{"n_layer": 11, "d_model": 384, "n_head": 3, "n_kv_head": 1, "head_dim": 128, "d_mlp": 1920, "vocab_size": 4096, "activation": "gelu", "norm": "layernorm", "norm_place": "pre", "norm_eps": 1e-06, "positions": "rope", "rope_base": 10000.0, "rope_fraction": 1.0, "qk_norm": false, "attn_scale": 0.0884, "bias": "none", "tie_embeddings": true, "parallel_block": true, "init": "normal", "init_std_qkv": 0.0404, "init_std_o": 0.00862, "init_std_up": 0.0404, "init_std_down": 0.00862, "optimizer": "ademamix", "lr": 0.000279, "beta1": 0.9, "weight_decay": 0.78, "lr_head": 0.00429, "warmup_steps": 407, "schedule": "wsd", "decay_fraction": 1.0, "decay_shape": "linear", "final_lr_fraction": 0.0, "batch_tokens": [32768, 65536, 98304], "seq_len": 768, "doc_mask": true, "train_tokens": 345600000, "steps": 5589, "dataset": "wikipedia_en"}
Each number is 500 + 50 x the weight over its row's rms, rounded and kept within 0 to 999. Layers, rows and columns count from 0. Numbers have three digits each. The size before them is the row's rms in percent of the matrix's.

# layer 8 MLP down (transposed), 1920x384, rms 0.033, rows 1380-1416, columns 0-191
103:536494413588457471474444496506459493457435483476493472538581528496571500475657443482476509527519533494532542573525490480456456492541501491476534488405447472558539487492468530458523553487528462447488429528647519424491490548457535533438490479440534451610459426578460510539424577544531441532606630479391494500552438429627587479553545482555562380489564421544634457545469563484502560517481499450587522540573550505415473549549441523432487482440479642500435529471458407422553395559495583498565601507466425486536467523531471555474456552531517532525488476426474488492414477450666447470
106:519532453425467581502599487467505514523507498389576427471439606473536549542600526516471502548549521397410550522452446491479589476502486471491505568472506539434439524545534466466454430455444487437536430562473503514571504518434474523532506497472498502528457476486488586519536411517509599492488535525406531543379535556545471541436548497472559478554492376548480502537446530527466442469500550489502537416517570469434475482465401418418533460434597514380602580456478494510509435493512524538404522526481522503506596421508539518487466552563533565520514488528453496535486508495469586577
097:498503405461474590587539429549519419449461508595516537419543503478485495491529499513528551472512472518490377533501492472515489490451508527478575538457587580512450547497536492533540510579473459506508538478540444463467477572484521537470540575448482555468517455502490514540558422541461585433446544536416550468437419621462492426448538504560519460420529610379474493575442535370494496604449529495497506527549598414430529533538505467475511558428505486550575441577440529510443573546476411502444506420510563446433469551396476467495527445604504524458481474544551462491448374524455518624
098:469496430544519467462511490529371452512353518432534439446498424525546423475548492498453550459528468489500545508494530491490595473542458518466605545533414495515510485477552436478497479503513383558509444539633507543462438504510440561489521579580495483571522462505628483457524526521531470528517425591441469499520515390560521576465476481482491507523503469465532540570521487533496471441543561516487525463553530491442491534519509516556539548522503466480483482534536487467494517406583477503496515451452535522483401460488476515526457506463457487539540438471384474531440456523581538465
104:479489470532450569470452472495505559539543433474491574509577477410478456639556530450567538556511490554562459489378507506436441498459535462455422560491556491581503459494507467606482394503522500539456518485522490481464507488516452472581508528522540518530436511539467489445476427538491512554400593601508539495552623475471551530465563452525530501480472416578463450543442522483420517532479573585580485505500420457504458374457487527597444463519499450551494478439458534513417495520552490542523492398408513454540485440491516454471631516524476578393472491507586548535575540485546516540
104:518531508461473535439502623359453447505539467421540520568480454558555416362395453499583495502457487560532485450574576444528554528518518528408516402444552482477545519536470485420448544548591490445518486567512440509560493551581536459448487453565454568504412482526491458508517419484534544557500408512475641447513519441545534469506592534573496463493600465523454505520520530480464530458510473464509475522517440563471488482577547465519523489490513586545517418530499526526506481466489476515551500493590618465558550559516602459506510446522347501423478452383485546502573475486472550518
100:424592453462503436461453491459544460463634532498435568525546447470516458423538545397477557554545622441526589501448417490516499438502603523476518466450526509455538499449448541431516522461496568495569453549599579545506503547557398513481539411480507483433501501493429460461500524546501460339483526522521536525541508486572501549481485417470507521478574562478430529537576484492530603583539543497427520496410522582498479502533514447446365470483518494527512388520443563413495498425509433431508523527463495465473457643476539492492507436470523506437435525558544594461471549499564555522
099:568393414476485492511520558525441516531487495424521456561429534526554523464446467523568548563405437462522462521489562586557468459551493550470438496456511556561539372411474519370576519512542615503453459525576544554568478487473516523497519538404564506505576505450437485515434463429535472445521511503542568516464396545507460435527582592451483454499459523509528460518548516563409494420508528479536412534531502490513588477385517434420488554529481508468470470494509589513476522532455397530539552458492498491521592505355589540595537504600641454392457430427547551515512456475538462538
091:474513519383451410524541508473545468460470569501463481505480483516429526552481481540510510486558473517484542507529516493522493442466508534525544557513463496520648544482547478384538472577462511520496446539494469468491490555489440506638515569375478400566569572448557521467452479494474461451451463495549493552491397632505553455582544410537458534447546496389570473506548538497514456522545443450612508504417499477408504469552549506539579477506425456595538530513383554533575571475473455531509490533545565490473476403528514474525513524533489559524436476422532596530539485506475451522
097:539565500529526458521505467520487530470437450469519479495543438591560410482508567547533468519484515515510579546553459428442503501477506546523522417575502464525437452445526536555509444459474561533446564515375506470434470468528476484512487512496550528422537431470543508494568593482430403432441508469539454550498566504557489487518535509540552530446541600497514536632501500489419618483510487564494547367517428476452502525510572441542505470512506521474622554461488601476519441484453455527532558471448432572422370537478560530466452446564501445469454494538519529549511461502517444514
094:468447536470556491456521516531430457513593516457564448498495547400504462528491446576469548449471494498504563500415597391440522482519431463524409529574554507507557526529435508469458463528505501519421464591453447487432461392508515558508385542467507474473518486452477491409457459506478502554455472550521460549545571513450476600522600396513488518452514427515389435536500483465462572419463519432526555510448505446448529421596425466509426560533513484529576416434489462538557539461517602526505425481504444493511564544527548455541565507491494433533483609434512547466411496532552585509
106:436515512496535545548520478453500605522417453533530565545585494501426425508518514561496449521436561502429456450541473431588453478449478420517482409524510505478534485488493503650615458465498496445511390463658545484456549464436491479560499540464461496458511500458514522501524535492566533470443509495474401486507451452544459486401492497535579528512434529502506409409563511544502628517496474427588419524558420435477448486587565518543516426483515506418527627423513519502507559505443461440550517469518518484514545501519517534531459478522516489524557433523484491501435481533430517451
107:464463463478447514475527495472548413498520487518518503490506516451522548450576466464416514520531502483469603468536477518437529420465571512422488556506519410533470466476533469498555474516563533482541535450552450450567463466506498477553440483431493516465468477404505492484546499485482450475428472546478432458410503434435478585494450560447463485521486429539450492510415521565465554525525536504438502481509615465442538477450462415542443484452468499567517515504532424573467537533645560525520498550492532427453500531529480521488462560550539617494523470435460480550628496523546437597
104:483515507455549513544465523534457511450418463545481522455489410504527557470480500453467616496577492449555508577427519551451535577575443517481547519422482510477457499449568508433569514491443431587422430533520471510478533460503438495518551483496433580435532492554535551461497487525510567454528483585483530465696565484560649484538447467475554547510525519510553500484462494410409530663469527540506536481434511464540459557512603444573489507536529461432512433422395498527499494596470470567528598467475553468525510568527558529546462529426479495597409491482525497381469494507609513473
100:387466484570450413540536464509523460477514441510449522472533461471547419412512487601524524464464493509567444521577513461491441550553486368473505546404486523452498482487457543495564542525574476445518514459624470531526444579499520511558536493577479551426460489542508465531483461511532519550470500605609550455485499561547432431487537492485599432469471509448581520526593491514459526495496545519470416496428483570475487554422571441478589453506453578512562525476584460549488580526584469455515542551535539476576533484570483613576538530547468457419556447511454492516473563524528562494
094:528477373414483484545540599551470537543446524483475502492469498476531482556528573496515450522491426563514464425475586441493513477506418520523447520524482538482546437588453540522434509439528563507550483531428516519462523568593495395490547454493519572524490480488595502550491522408547364518477534476445503488544502527541544505509367520532383553479479460502484499504519551532545461521378473473470500545433583428406540538521473538445476572472527451559510509474532482529466545418476522517562585475496517487538530440612513452532565567576490479517383457540494563518475438410517562533
096:373438444477546472412485451511571556545483552534416568529547472397515556480509464489453470500491490520552475564446471625533478493504467501440584633426471518472430448455520506535472492431455359497435442489557491558545645565528483498504571518494487546442502593504629437373443570461488472449510475521513531511376532451493481528492575425614518535577536501444567494556582488444522417501561588533456518489526477445523518516546529492570416464538498581480442490582533499545467480538488486482493488520467441436499446444426513488627542496413575523515491532579455508523444416494389395490
105:475505531536447492560501586518541544534492569432485494515571509491508408504574515570454515518497477620536504517470489478459533518523424530535457505575556466539481455451534425426509477484473488506492453484663468538499434522573553532402595399505502589523492467551548422467547439490555525549529468387437405501477422511486422473544437563511519465524528502508523580538468491483433359491552555472498511464465529563372480458523471400479436522492433445576557474569454415550531555397551564459462502486581384496648461540479577457509527516508459458447490526495626528435492514523444516605
102:477427524527514486541597499538502548473460461544539423469503470430507529542547506426486567453552493560441520535483525441518501568448533390478445532467535475516537452478498498520621462449440523529403506515563413538468476518423411476482442516511466436498500479421562435495556531501570464478448510490543523526414372423472368498550497555525483497526448531617513544452556570600499483428431468495425595460459515457539511522504378546485578449474471577493488491506426545557435467504549522480448451542506509544449471503574538537522577487503511534568554504489515502517496535484543516472
096:566506539455474418478487494489454520575486501545614543555537468547454533430449525421470428506409420480431443516600554561496436514535518569523523503522478582414520502491526466487446482500480476499316444493461554582416513516527552475470502539541389436520443541529503526584427426510523489459539517512445444510529522449497527554538493376517499557476550485463571516524539485530388462485471450504451523504495520612570557540431601507493541512544554413520474505478498420505496542542429481437434522501462486572540489503459503438419468527570489484542470566469533574512456396529480500496
109:476430552434511558542488562463457501484452473525505440438569625435459412461576505470497512430544583431470506463454577521519396521382442485452464568525512508579546532441467554580451501468488595532497417480556441508525592415489511535545470493486546520466488494504562531483401518406545428580479451511467499524464455467527434502536563476501500540470536418585511416482537495459515489492547549568463558548445552535499515545494416464615447496535500564535615562502413536534495612467496557494496540495569503489462481451476537488512542498478515572469600509551562504466418492540476408545
100:463507474506554460479553484504488535490563572500492521535488560488480527475471433515484586503531549550481508429530486544536466526495562447455509491555501544493612535478417536433421453621479603535461554459366563476474546486444486503504492494499500421436440605537536492546537527555520470456453496498385446630458460519549466443515569501558499558542463448491483402444469463391510492480499436512472431499475536468419516560524504553485569513476476437546500467437520523521508483437507542434469438515465434466485609433533448456545664538418491489448552441429475486452484554552471601439
103:504412621449478479428487459519486379532481522453541545555482473480507462467441565588453499418480557524416515419523536535503536517564500454505512494531482583514507588538570517536606455390508441521524452547528540500523412468464524527447426535486541480552519503482454412494510485540571489511505556505543498573547471504479507520520560538455561551468508520479539472478487513524447566472485584466564412459469477492601522515468494547450419545557460549474517471592461478606523568510549539467416438431507575533509453450555523479446557566515497460433387533536564496454510542512446487578
109:498499532501408446520448416497430450430503523520503533585464521467607540486468521451500467514491444524415474467568406500568474429491449456525572549442543528493544490555516508517583572497527485402567373546698483573501551599522478619484487460575498399458438517475444496554462549448555490523471493554451535355529435497471422429478377521598434495535534537535517482477513507430429526473452524521440541515489581550465498530490506439490479558421526465470587428570411461509483516481431541487493540478413419578485467506458488480513522525450452472511542570557540440589542463535471503572
095:314453481474508472460528477467525537556515537517483475503509541481408494514473546559512482567481583518468412503547496439510563391551422435491544520485537458440557442462536569476383449450488402470445475560470469495535518541401454464508564521490477524445533542494570500455490538467510478534497522481523481522491429484562530456483496467566507494516523511528446558475536521489572536569590427511497412524461479478579437561501348552508461472520494557476500500503521457506492566464476594464430487513546518507496476584501549390601553483488405562619538522425491507395467541475436548451
091:474517493462594487434398509617509518529522569484562439497577441452504501501522465491582392461500531530518538382520481497439455508544525565501631481524424513496564632465433492368547483360520464474566531445424517543507509514505469441414513475536512450489533589506478515494513533518430560527527412475466424460517533510463490527469526543508542529483559456492570496507511564547489549423472604445485452581448578563520557543513514531435421510462506504442426512494452503486462499455559466513381469490468597490516562560449508513503506559550515496455461473402460512432473541481497478476
097:567486521541502582492534406516450410444532451546475468515488476482518520535433515565461494490515416499586532489562495548526465533498440498497425542556499492502473529461463553480578513549511487533477459502597501500620527494526455466385506503479485483480537524500461466464501538455446524461534484455570543498590514506590573525453475688525484563398483428596549533498466513452502562552485547505570446452473469447485481473480557519431487518500511466509478458557464392466489512499525441622498573430517449522529479588483567505475448454450552537476512473523498445631501569391511499414
098:482541504618531530491418518517494585596555442454546469448470474556492448408504578492494547472482348510633525593423441517441470545491557512529511494540495460452512468507553518558518468475560474508483506473582572488559448479489488486447451475477566468365521472542515467491453432479481494417514615450486562575539543532503527543568467402513496549472520496509586552606522513505479511513485438511480520477504530425600517542454512471530609527482513501547493505471515497471482457516609476432553382540465414492457516590503467551497447481575507416500472504545559513534555537488504466469
084:549474434566548511469540596426538580423516494439674455507501473512505480524565503489536462474490598557514599511554498469560444486487497575544493508457385487470506515524493476525511476528473491534490486383411563518523467509461496461625437470455480502508515501499501510481479538493503495503476454525492536536472559520375558508504455464504557503478420427573590447591505517555565507543434481488521508480514498518572485492447451440471514547507533460579501515428522524512597427510462364536444497471562510512444507565510471559525477533536475511518552544488544480464476564537515439459
100:427485555460462544502447510481515534615527492424478548499540513494478508475430591505498553457468542498508526439491546455472520559483451564542466471464566519522503507514484594399545396532555550422513502406428535543503422551568526501462554481525552529508485451576574601468390525560505484401535444535443536538471515546463574461401494432479535537366461505489479520507486465398565510609482628453577450473469533530487534488552448389472507463508511547461485520503552451465511413414553487518592569579514485540505556539469481511451485474542556597559490456491447425598549491451475526496
094:467496507489522455522450311408468518435456498470481572579511574463486496529560482455427520371483411427457529532449468560504415463504516536532458548452552459493504445505438504492562477514451535487486493461490493451502541493584472541542484512535561500515488556535525546517506441441559522528521473607457575473480420546514486486532530468571478492426595410461474418513435468481513593443497387502479512565483438580544587529498461525418438503537630521480491539493593465569480477564485516558489506488420440479485581468473516468505398462403466559493478546461486555444482500480551533515
102:467531558545523508580405562539476538554552489360474478584492469497464550548485530497531542561543532559514521562497460525542441521462511617487485540402482463469493437544482514405431482451500504483447498422561511483469564583429476474477505524435587545463447539426418531509454545468455434478519555526462549506478503487419510519498392505502490518467489561549447512548593539562505520386457450518499541468463460512438444514450408533546474466370468481541475589531480560503420491522515468454515353517522491471497516536552569454569510425422500506497426460439526535469552522508562538469
100:474515524470509424550562434409541439485546472434574606567489517478530455555477520531442484640524540548521551584530486542547460476510603415533496415501454566469529450408503429437491542420623487458538404455583461469540465536526483454432465598495377495488453450481476529495581464492551498546523507449478563497489454524532551430459439470611483481554560464585556582527502604534508485508512436447445512497555539545556564509469582559493569546487504514431471539482379471479396468495527496529478509405508505409497477447447499516508499450465502464416490507496551491628510529456534554514
097:555471400473512442513517500480610452480595441521465548530443541571434516429531512479532478401517502474459436565469539401549492463502496444507547554550515490530418494511546536544541581557478495517547472454531527634443632547491475583527512430499527502522431519531492484556447489531505522549566581571495540422535444492506454525628439552390457592464527519475512614526474495495541449432462438493539457566522467539463552570525398470510578494603522508416556552497475556454506550498524530572445468498505523468469516489349507510505450490566438409510500495500479503519438452487482437454
091:493486444476505548523489421505512520468551601583582462453443479478509433404499506543557528450422466580550539491526611561506479516499517480484430476570504478456649517462498518538453466573474469461589584573458532463559434429522496482446513509469594410482495515456549524484433539424438477430455432461488493584488455509509573499519538517423491457583432414440449462471540495522498361500477432516509496484485572499428509461515453560423516482512536397472483411474443535546510469454550457478484482490558460494500559555544580443417466513579462434514479530374540460582491427484534456534
096:542487449512498547540539404565430378537572500474484543533571507502525439614543609565393558405511588438497470490461446521518539499431530458460566466478492490418425472419428452488484527533491473526476462455422454447439534425556490491475473604497476440418531480514400555494500606541485437449499485502560573533443461597452528509482441391569446447452511474486532544590472476516548561602457513472553526534425519413480542521545416480524566443496569452550535506502496468437574479510558482439476523485426458456534494492605562470543451524591500473371517451538500529501407433469513555455
093:561425490465599529550440495525500541507544529567621454424509463529509506494557449428513577416405479480533532568524410454487568391622560483471448628468434520540454578491493517525470490524546483519439430520446540500474415555456538569518569520518521511498593499471537529507480439494503567470485504434506522527480458503454525441526478501515535490512510545542538421528537477508457386518610453464471513478449556464450462542452424521499469466501446482540538397526507508453463448534429480505503504533518527454545539494351492477468528492409538488540352485430493508419446500484516474493
# layer 8 MLP up, 1920x384, rms 0.041, rows 1381-1416, columns 0-191
101:450487490543580504553414496523496528450477524546494546585523512621532494658423544558443568578543416547558471415559528515469435530479526422528543533482585500512476450431382526477524496488493512512416451541509422429437494464568445525537486449540598459475432443530558539462377594478585449526431456486505456405494453483458518481437483466650395565469521439520495520452510486547431475452531505506477501493537609521548408447494558583581497429529541602510440439432523536541467498547564471457542540451502487545509426564453420452505490576453642529494525539528569520527561473429556461555
104:509611515497509479560470496487551498503491390476427546495504481419463499514499522523381516426518510496479545502450534559456574562478605472459506545498522483507565490488362503519484480471501543507602500530473556380458525456540501494435597467469464570479463523544566558468492496553593544466453471554550435465544398533513459531586500576425503495492506465552466487457414571544458517442516607406540467528467424482563484519537542544567508508513575483511510550570469471427464448504522481579526537612430515552467472524512420573465497485413491583577465554435461518466438525505429462566
093:486549497495461454520526551524518433457542485493464536511585501497501552464479466548451486541465472518432453549520456437566507490466548514506483548530597562431481462566419632553497534465495401502447502392461563484502511530514545469499424505454506495438516551558397503399580583620479499503498496431408523451463529484495457512566415489497477548496529456513532529440514613562497542521485508456575489437523475448573481490504494520522460532490528484413541535525572505536525528575563626455406456617552440482521517488567500451517486457482461468469474536571563436523503606542449503463
103:534425479490486429469540496504574528470507540521427596398485440647478486499517424599465543460534459556504585529628529518502421443472516377425483527555488536572561505508484509469548534512618541502505563490597551518462423476435429645426543452452529464542574518575553447513433528517464497458431385499538499457516495605495479409392502573440513455546484562420452547420364504498535526461436486423437456534598541528433534417531529403515407497530478446493556455417499536539545559519474519556466481423491438576576511492457546524465479405474573539499575453525475560520436497519415546510
098:485484435578535514437456497486520488469504456458494508462572544644516458473492539591500527413507404472613478429465489509506498490501509568548492474446544482656508420471416440506456582579491545486434490438489536467502497523525576494559531435494488555463434520588497504561591483465554526412480481498506498474571524423485522511432497513527470456524457527545458465528470433432494473485593551537453403434576496536447380446567548477480424410510524558441462538536549475426506515487422415591492559422519477523458486553569572490608432551411456554496428548548589529474494486540490594541
102:554582495432511535507468451539564525516484511603511457396526436586516491436389437559543532418571408480580440584570431486409571496412472474529460528477540530531548454502467516519498471567443539495570485478508437344539516494550579431505484474467453580448602508478430455460519472522505546498470460549502482561509412426526508450513559630483423496421460510500537475549513518468440519486486613516529592543500513567514454531548522579553486567556394585471564512540462471456458494527431583527501501397530526570457486482464465500458537552523539454572392389435485488558502517510428398419
101:514517567591491529508515453562548453541548491546515528500523434535518482511507452413515567572493515501590473486602458454444504571440511522494413508476540616546445466482478497547449518496489462481517393476509429467514450490501449473431498466587438473495417563547464540550559518500476605504481411520460401516530566436531503467532448542424510413454426429446456615493435408463468540474552455528524503377519432555529518433517557462622454389534455482525547474436533516466538424471454506497440566462608500583614527556508460537570511480488437546488582488509530552544448506377449522431
097:467513520608543542458559397485512527429472539532405476479449528631600477530503564506453532543502516552433433513437514542509529419513538535591497540481503449518561525457475467524584504477526478535547435509527417403503438495505457583456471537504436552500579468559525457500567446555493527422468504541470516455426588556555540480511445487401416401472544540560419449424539477458549399489534509456547449478531502485533406415485562482508518482480459496432494489480534541447414503508504481502507528452412456486490542453431584485495542559562439488504465477530570431549565440509487382545
102:421549390490527456491610506471461490562605529453511556561581473492626532481394496524474461553508513429563485461418571653436516457502575530557434483414542480516486530476505418501514488545534511540513431516487496422492422481519573569530489473491421500587518469507543557523450514468528440428438667478634406452520334509548489509595584558495465477526388437505573496504481529508516559490527477554464518504595501506505443403498492442512524535555505499541502537386416580521401536582484524525458565516554505580462440508462473467582544474534436555539467442502508577480520386476443415518
098:444449452522450490579607530467475503489659437447509564511491542506549558559514513527498507517488512591507542518541503483437572589465490467467534447515545546576482439469471441522372499480508450442437498538506459474449398607589486559487497492399476479549514475489521475480517476616483546487431509498503441530472562477555580398448554521509519477471490488507476496460454498519492488477476481445450425410602517452485599414540425553494509473450526475515505484494491484396545557366439527578390589510453444549478463542423473471582503535447521416473523401494538490464508450537498478469
095:590463472583387422418582436504527548454480564496421406486421573543494473515493486576500502385558633409521509503474482485540484446461447493580510482513513546520395480519499500541515481481410477427494536476523420513440517432465483471406609556481454453497401499514515505535551623508536518459441477428416506462505568533384473468439463543471454478444405485502529464609528468557520557496476521489546520438438465514404520512470498560546454501550527504457423555454421501451532507465456515492570534494517481502510547514488535512528483461547484533435520536572430504626461585550521465481
106:453465470647480446562508456527501510475567563440440533460530455492516542477421546437480409492491436514511374493532551563459636591510510433444429554480511510526487477542490400526443555548513537552491442519481538563529519492492527475475548496422496473429461550496505448460484497445530568529512524563458452534468502557479532573500461483594498484508497488439536481549432416505460466512512568578482459519543540526517535397415493461486522463500494433517323489489541598524454514481503565528632520402520530514466486548524373402453496387497542551412578463576535496438476449412564383387
099:587571468543478544471564499474595505458523526464446507562518589490522578517527611518476517439516465516465519494549504551497473476427477437456516511482516554533476384485436558485455525535632478487436547489555542476596575598478571415479576456520447506379508449501466435503437513460496522583433472555435518576458519588532524505500558497478559494491555420465540503404460469589586418502457489550430466497509537590456489471528470528571506462590455535398421555502455494450468491581525534546485499532496540512532562500474472502455449441481494416464585540488535502457466524373472537602
097:591433522435548346541459451493502510455569522524506643554533471512517537531423518435482579481544555618478437518427437536459570491410486467523556536590458525533538512422534456526507512464504505553531460406524447356437524551515484530462530572478578550460428445459429531432525546538443439540460455459482547420424497500556540569490536519470520522516613463435560443456458515526499547484548542533492469530472567549501544443534522499484498425526568573501446543475407533617545370447451593506506486413477539603428412497520461429545587532479541564483548484401525503543505508599517442437
102:512499519497498442481481458540509387516566548594493481439409502476516469517516519456483393484499555652527419479498544569520522575481407483501565425511652561569428431483415538486494481548445489493575592423479461413488478527499594535563399414505457508537474487473500519474570471580476564450464524491527476424408472429542527425499543558545427489514515521507547469568435487477487563476522487600449446559522444539589458479505470550477492572499499518545533473436453477585522473481421408473529565520472464528570435476522532422501561488440554466494565568515570451529477533481483520584
098:518480512496492532450456521425556525529494516476450528550462504584478393542490497477470499547443555597457486537435590480485501474427552459486561440494511543507494527507506422543537497554459517567508562425462457447471585479551473532523505444537421584501402427551575517608533523508446575449467456481503477555508489521538445590429442582534496533482460474562432482429532513576535435454451493527544458553457558473489517512556533470514444460484581468536492462423435558567501482468401506482512507478614529549412543488459442543555527601437515461425477541529489431479544482544547557439
101:429474458599514520578497549450532458534470570464537494539575526487501590494498453512435384552473440457524504421507555509406521571506484509527490592504591557445482510532425475402412450521534480556426477443508445445496510445482382548570422502539468426399475557436475439472471586592548505520507538497506557534535542561560513601499526551500535525508509541456455550484462427539488579506476504604542528440546508399565591487502596533497539456475592501453488507456517655502453495470508529525500510459464579534461511544472462488502525485430663409477412503541521464475546495497572455471
099:577560461555390552497481399539525457525552513469523439425492473500468605450498551518453543493506557571499470608539527545527439519487475474627567477595416416463461469474518476590469521516494463477536468493517518529462435505532450509420548589430576500508523458582472538579441504500471515481434457526534442418394530487475420444539526434420500443498477445445415521497519548524518556523621550565505468494521542506414586530559412544496521534496497566487413503480437460605521500439439431455554494451488454525531531493446508491432445443518465449550464472568546479450475438493498506571
099:512469465475450483468439476552448428418600586433521604501487560465543491515464513529517501466524496584524547535426435515512482520486553488522502510399555512508477420500466556436556505532481455481538515511570495380448525505466463659485563428396467398487596466490430358461494537471466505500526514482500561469498501504484533379442531454562482511500496557516491586448494636426433543540529492464550405405596438463502498427578423493453514495569543530537437424465523543512574501356536519533487510404546525483460540537524427421561505497490502549444543555552536473527379428536484542414
108:535437443476417550423544537485499460491459467472369501463500539553434566473490591531444514600454443551496439508500407475482448502529492460474453527493545533548554502544496505518484482468526600464569554499509495518512484478448469642464504521531545560449511515505466552411626587500497510406448635494461569492539559518518432531465530497536631490379397417469497536484440572602554474436497470513519483498502439545442457501487455522562516438564507505549498555510418518499450519532438466493635484463481504510475494469488437465559555485543517416516539530475530441455567533602496466540
100:506475426623424362551543490526415490470535447472533470499581456501521473563503510540467556493492518674468471486550418508405535489496410507484495492461588524573498491452421459477429593538582535424538457566599473434462541497485549456473489501483520609451486523461495453485539523473525485569515462551507520530499542521528473514442498577638571458441533454548446471474469552396436541416560441460438487519494560496512511542498487495474550502514484462409437425457450462573514398448522484528426476522519462530510483519542495473583519601492516519591459499514487502457484516465512480474
101:525546517463517476506613477514468477422553426490480484489466486448504474520542488463443432387386475518514477461492540414533528532526590462544460605439498607488476461532545434577443410573556596528541405513552468503518561495554517528421512480507512485420435494533512469567482497458526518535508441449403455535474553460503543510551552481521447477521458416531567516412392524549565459470503478557444439469502508404558521515520528489524449498510613523569500553432572548488383513561442544447481548448480461533567474524497348425537553528558510538548487584416458429537477442412420433488
096:559476476478548457554450517496607523489556528476382499546526534540509505495575489470464523495429487569539513448466507511510472431531481450522462450447565506518485483428468542544575538457450527460524516541520477483510437483553448491452486538464495520537463475519478443526603468486461638376584530497541481430460607597491506460496454503472424500376460478556412574521423365527448451474614468490490515507396611486522494544475553526525384470548506430418484489373484470463546440432451497511475594449464456522483480485438451505562572453444507510456505444615506568503553449499505514490
098:499526404580455403528552471463464476466554460514518428567533484486459506443474567523485631523525574528383506421486410478509518568527565453508458516509532468584533495490443491468522413419423520446513529465520532349523480430455480515523485450465374474499531464551529594504508502517571504471485511481506590447574464546549578449547448496582472496533588476493337501497469440533477563521608532573543494513584441599467466472502569502451494473532474559521526554563518471569402452458455558542484572428525414549508499506537482474592542404514504507519435534521520539458506549552444566434
094:489472460518480448526539526537422441461503486491591565545536500521471516584440508497499585511502472468517465537474508565530483528472486487565413526455621520531489537569465671558469493525444548391546464526453558587490356528527519500501470452439399538449515489503504524482532506571438573428557548517500513596543572543515456475498497513496487499346592480454418531433462534517538488341569487491506424422598526522517549373412462542562448479610465529435485500500490513491506497558469557539559514515493401648557464566443474458421438475442482564558497487515576593441525531505401524441
096:528567473464554482434522517539558500518530476516490446421504504605547524410518531496503509443528493506404526504535500530527537476547478518519456502519660492510447563538490417448423512585506507472474472469490450500508579424500552434451491572463459510484508547562522576480581501524488468520492493533480537538451603494481484584440514358491489459443469400458509533451495568522475419495452497532432395482532535568505616431488554537506497465534509540579496500479534452460536537440439522544466528478491412524439431498551546514520524476430422477533537483457507410478563433495545486577
103:509484429512442486479546444503511528600446453401547547470442485415492495443521447586515517575540474449450492533517478628553555550508561555475542551487557536562496464482537435532458482523549560429498498410541516543498519505545513506480533527521590501483428517428454388522549488501451557520462532424429479519513488480456578412450480454480470522463532538475537554488397498494530419522542645537521407478467548524468574476456546550506419375584492539463481481501556510459561510402467521501491518537513448455488523510441540470539624551537385402475513429502491459473456516398390493511
094:427440502474423457571480438531474422403486545451439494592427558482594528510527501533501502442548492442538520533578540472491460489501570504462470468564579497541533428478517523554418509496477539551457475546490388459444537498507468572409599504473540477468510565457491517474479529549487481527503566500443497387497526501507509495466499530512498545565503537380524508536558482401473479505592524546475452531539492500461490418570504552563552511582381536390536480504465573447458497539527499475546500488443467407474607465478474453522508511517514472461468438498489477492479377510480507477
099:447522568456555533566556529533500505459509468563544527550508493496546522532417427518503469501464463467474570524575445500349488463532532465484490475622490489451481493458418472503506451514520525425503498554523485521538528498527488542508558531492444580491525456395477430515489527527531540502456423433397448496452561541547458417524470491544504532512524524476577531529523415493557439549580543464544492556492539576546356463485590515491485467463539526453436544536538561528468429543523406631442469598558438532478589511484456476529431487529435502462496446513434434529558597577425606411
097:504518485522405586477522551535472515517506510545456512426524461570501413486550578523424551533457522449531593442429452447479576589535466441542490556468540536503458469533471453557487594479465537498463576528553474500489433483489585496491488527544514475587469496434453554486537446625420521557583536463460534525503505495496479526429439583444515495417462538443534480468538469509477484451484609519499569411475551589454543463554589518595477415448477534516473522464440440520461464519510407512415510505518513551554457591436418456608523589481492511472539503500511447550489470557495483454
102:599555496502433488462535481537571468510458550642492499471507464556500471507357525535483464440558612478529464565473491557446534488466519505496414400457503481411376531502534516590505457464511465482577418534552481401469550420453524437476578560471561462452514417526510481573569445540501506406512448551502507541498541540566467463464572527550467571483526501491451520535439508454515531480559509578606421520459419553539437452512486517571469503511502472466548512540535504427571519559479555541495474472509454550458522462514473488525402445554502485440520510467541466561405544520533458493
094:581528438522537475482503532506526529554479356537410490463536467555515561521528521497523503468553499437492473478421444438480564435483546507590489481564510464559575450571612560522496436536386520501538409462533517442429409463550468524494387356485474499502524539634558534446478387485460503453541390503467557468521415452393508539524480509452493502449557526501496421524457528430558473519535561555432509499454549461511494512568528537513586554572514532450454426478464546527562510517481493479533492480439468482492461513473419453491498556454538479537453555450588431521474449485476570550
102:536531484505545531604516474533486459477540430527449531444497514462530453575463541539456571476677542535553534519437445502571425524500491503483541475525520536535436455550453456484448523502533556428438488407550462540544467439536557501455601562527462498501335516543438508466441519540471525481427437516453497485478533499419458464435520479546503477473536479522520459481402596525460553438474526519469354484484475472459462446494568521516431415550446574472571522478507542564529492438515504514530524482522435534553439565484496485500531508416536523455486403492529532499492585506503552519
100:445464488451491414549456471528415604551549508414465517536452614574555540540431445462493471472461625510544465471415516529527508463505523525477492532536544530556463430566474476464513508563431571379510455456545515480539520532574460499439479490524477553454471486505518505479488500511453512516446482537470455559534420434494513500393418461495541490434447516512597419492463580487487618500530550534456469441573562490526522462578412489524467474539496558455424504454550599499511505471565541561472564457551506513490530441518520583562589572473526544571511461407614499512582435410506502444
094:529555449543473487451517430464521516547490670557428394447496502529447382509431445481526441508491588487522473579541384443466457392495552480558461516480450509483511477519458509430469462480375586504546512533527477570483554498448468487546599361485471551469519532469542422520508494456508563524478469383402500472397537492463476504547488501510508521476443512412497538532510521516457467465568513522510528503527424542556439539524467475498485530475491517454430404620532529481473482464461452498534475479499501570580547453459481506503565501397578623578497542497499547464526552582448469500
098:547467515499521503424581466413525523443557431498585490610508426562433586443416465475514472578447452623491624513556546536503538486418514527634485455459509503463492463554507446551433612531431591489512467450490541537575475488549500462441499489473411475475513477467543470415484504523506472583467485437395457406577520432477500518500493440552462490488436405556450485445431568478500489497561513514512494485576518518436514475498517492547579501493482498497545462451611445492466501451561566570490512496458505409558438487510396427592564569545437527580398478467511460472532536580471535518